Each number is 128 + 32 x the weight over the matrix's rms, rounded and kept within 0 to 255. Layers, rows and columns count from 0. Numbers have three digits each.

# layer 2 attention key, 32x160, rms 0.135, rows 0-16, columns 0-159
088141141091099161083097099114095134081128121117177132180183132086134098138188182123094149153142160167114099146110100142193123164070145153148115187085156130039104136171133121147150112120095083114142140150064169075138128122131168162156095182096142137138159103113166173144060139104136078090137119130140138129151139175186165142162128106166112173209146149075140176134099116158121186119136088168152195129106092123130122189127094171130126100105115126139203113159142150183108098152144050
126138099095088160126122088120144149137130075123162187159162090120104088117126149087110134129148173138105189172147114110171162150095149124136088157121122159112093149121106118140103116157086096085150121192053148135098120095138128208119122187129070149116164128096148144169105163109142117135139124146076118142132164123157131109184174135181122111195117172089135159163110164142089183119085136187144163157134134159165062160126087116161187093144144114105082084169149121195137150133080112
066107140214115110177142149146160102166126109145103139148127144176121215131092124118163079089137160102109159162132176176091116063105099040081163073195122173143106082127058138112105093140059135087143138173161120197127121131190195107099145111180087156140107116093110094111149155151135147135125124108137159155099142129147057087117147145090145098129085154115143104078070131098138106163060196129063089106179110168114083056196125084123157065159156112089116144142109096141179146134158142
122134093125117127097085128110103130135107174151116136112132126156154164115113119144102102104115163087117125127076136153078113112164160139113164100150151128153081151096133116104137106075133161093103193074174111152148116144156185114114154105176138136153122153114093141120089093154145138109099193108156161173125137122100119127139047092069149110050147134142118121037083137108146113109150113084101107116151113104124142117156136109134158125128118126104130186141083094116103107093138121
157148138117114186143135098113130139114128130111120137093116092139117146119155141102106158193113118115120090129139072090176135143140103119103124171102097110120145124190139115152159126128128161109121174122097126115079133090064063116141109130103142178105123150142145114135142120107152131139098091125133143100101137118139131189152105104116094139133119104152157172170125103165155127120137169152167170153072141074159160139059120167115080135083131093134122086134204124152107085156080088
130089141091159147109141118158069141107114107140134147148084130131139052148140181123150175120158130127116116147148122131188117132082100172132144212155127097147181137139138130123098189159137106115124082168091169129086142100118120170198148150080130177092130160106126089111160168109118111141108059165163107082103121069142153136130174137160109129129121096109162128174107112161126168142152124183190149181106121167128132133132113184136137113100133100130171123116176130137132141217098120
108110141101122156163158119154104118113119112119149109142102113117125102108145174117177198145110118109143081105162110118169118113070076158133140144082145136135194127168110107158087199132097119129144101143092195111118138095099064153165115139114150135111151116113145105116131144101149118123142077126130123077115113109139146167141167117141115137156132099097124160177098091122112156127086143162177157179078125157146137120091141152157130127109125106129163109150132163139117147174110139
116156148144151112170135172123142140178138173123103124068104132116136129162138196120167141144134166122097118082107124164164116134127109167110118147126107127099119171125121164132123148148082143143132108226156144119124109142122157129158161140137141134086157058149128156065184151120118146154101103157143158109080150168161111168120141135134112079112114124168151091156158095127145125176092125130118146189157142145108171106135098141131101192092127124177097093117140134177123158122128130
087145144183157076101107117093206143116119149086107097120101117132117133164139141157113092130113143109152131131139194159183110102127194135170111045126074118140140171140121094109128118143111142164094098164155107137141098159159164162110142137110099131151173102128150137112115142166082189122132150092137143210129185178145148123126183106116170126112113131154120054109158158128081137158116119108086091100184106148128160151146115092117134151161177146145061068141127123100059136125119123
140175062132170096111122118088146122093140175187071148086164120166145119137096154121159145134161129111144153101071120098115133114206117166107129154050088106109114185164137147082092095125152150174111144123117120162106114184089128119097155092108150189137115165134170144114154103082104131145081165181210106111150162118135152138143151069168179152066114058159121134144211130104156092141150150126165103133175103142138178108127088136097137233103113176125082122117142090103135070130132108
149168163121143115202121181112160161121174123113217103113079119114133118182149153141139113139095104186082118101053143134121107149114124089125075137093157145130106145137126181109159119140085080166132096163176113108174098120163129105136118161161152093096153066099153199096155139157133116133175179109140117120109123126162150170081152172130138136151171187181098103133147099162172083153156076107118104156122138113082150131102147146144087123150163094176128130114092191132118166131142138
125114142123075131118094091107117138168102154142116114128165177128133163066116066104074088103117142164154156131128164128069134071144163110109151079195189133125086092111101065076154102083121128074112143085138077098150166142158118128118112107139097100155100163155109127135136050135104131154157163100099165177134127164092129129151060122138128089181138143173126087075102126148118130080139098103112124115125124131170067188139165096121119046152138113109107145126104137116128124076137106
117102123135085099087121140103122119126086142120100181161165171136145159100114114103095083134143130168092181152187147113081148132161143142139138117179131137112100153136154112142117108149176132111142103085108084155178184118122140098122129141125109130174099158113122132139139137146100092136117154135149141135140120120121120115113116113132124125095111136102150155117093125139150144109171136113117118122164164147104081130140166147133156063124098167082117157155158139142114118125133142
090144175148100164119121110179098083111191070050168091168094068071119092144178153165134071098092103114145097155163108120148097147074148108138087102076175113142166101118107128209125130139111132148141118168125122154164124111224148111089125153112127061132171033118159168122077155062120128113193094138024149128152125134158100091116199168098098190217105202078122097114090163152108156099074119110078110089113115119125121153123178040148107117149174134148128118088154168117126139120159152
091165122138133143149120156140120140125169154135132093128080111133145095117143178119180154128158119120142127087106148146118076146114121152111146161097101116145146147133111172132130155145105130146118181167125150133106078160127152151121140098101117180092154105109163137128150138114156126111103122101168110115119115129127131148097143123087165156133178105123161123117198168094120099167139107150146123118109098124133143093099072130119120185128134106179094100117084115117117148108133118
117179093109131089069126187086058153124100171126110157089159138124141066145109095138130106146125145175074188110119152133130127178172156153105140136109089100161118133154157118144113130101207142133155124087154044120164179150152192113203158155127153171167145205101146162164164132162084126154061143124203134092117151092105121128103145096161143168124107146098144221094149101157203155183193101162143116164175130123077160113170101188150175107053063162178092110104181147158124121147152089
149123166129100140146125102115131097116159138135106107156109111104112152089123115078111145095102162161106153085119133130094127133150134095083141109188171138107112128134071130088156140152091108117108149101165114108116108133105076112105113126189130128074068078148121133126124125101119127137178119097072171142120109139147125143136102172115130129144141175136135118127084167118168110131117125102097113147055130122110126155073106101136092155158139088115118141114110177131144137142168152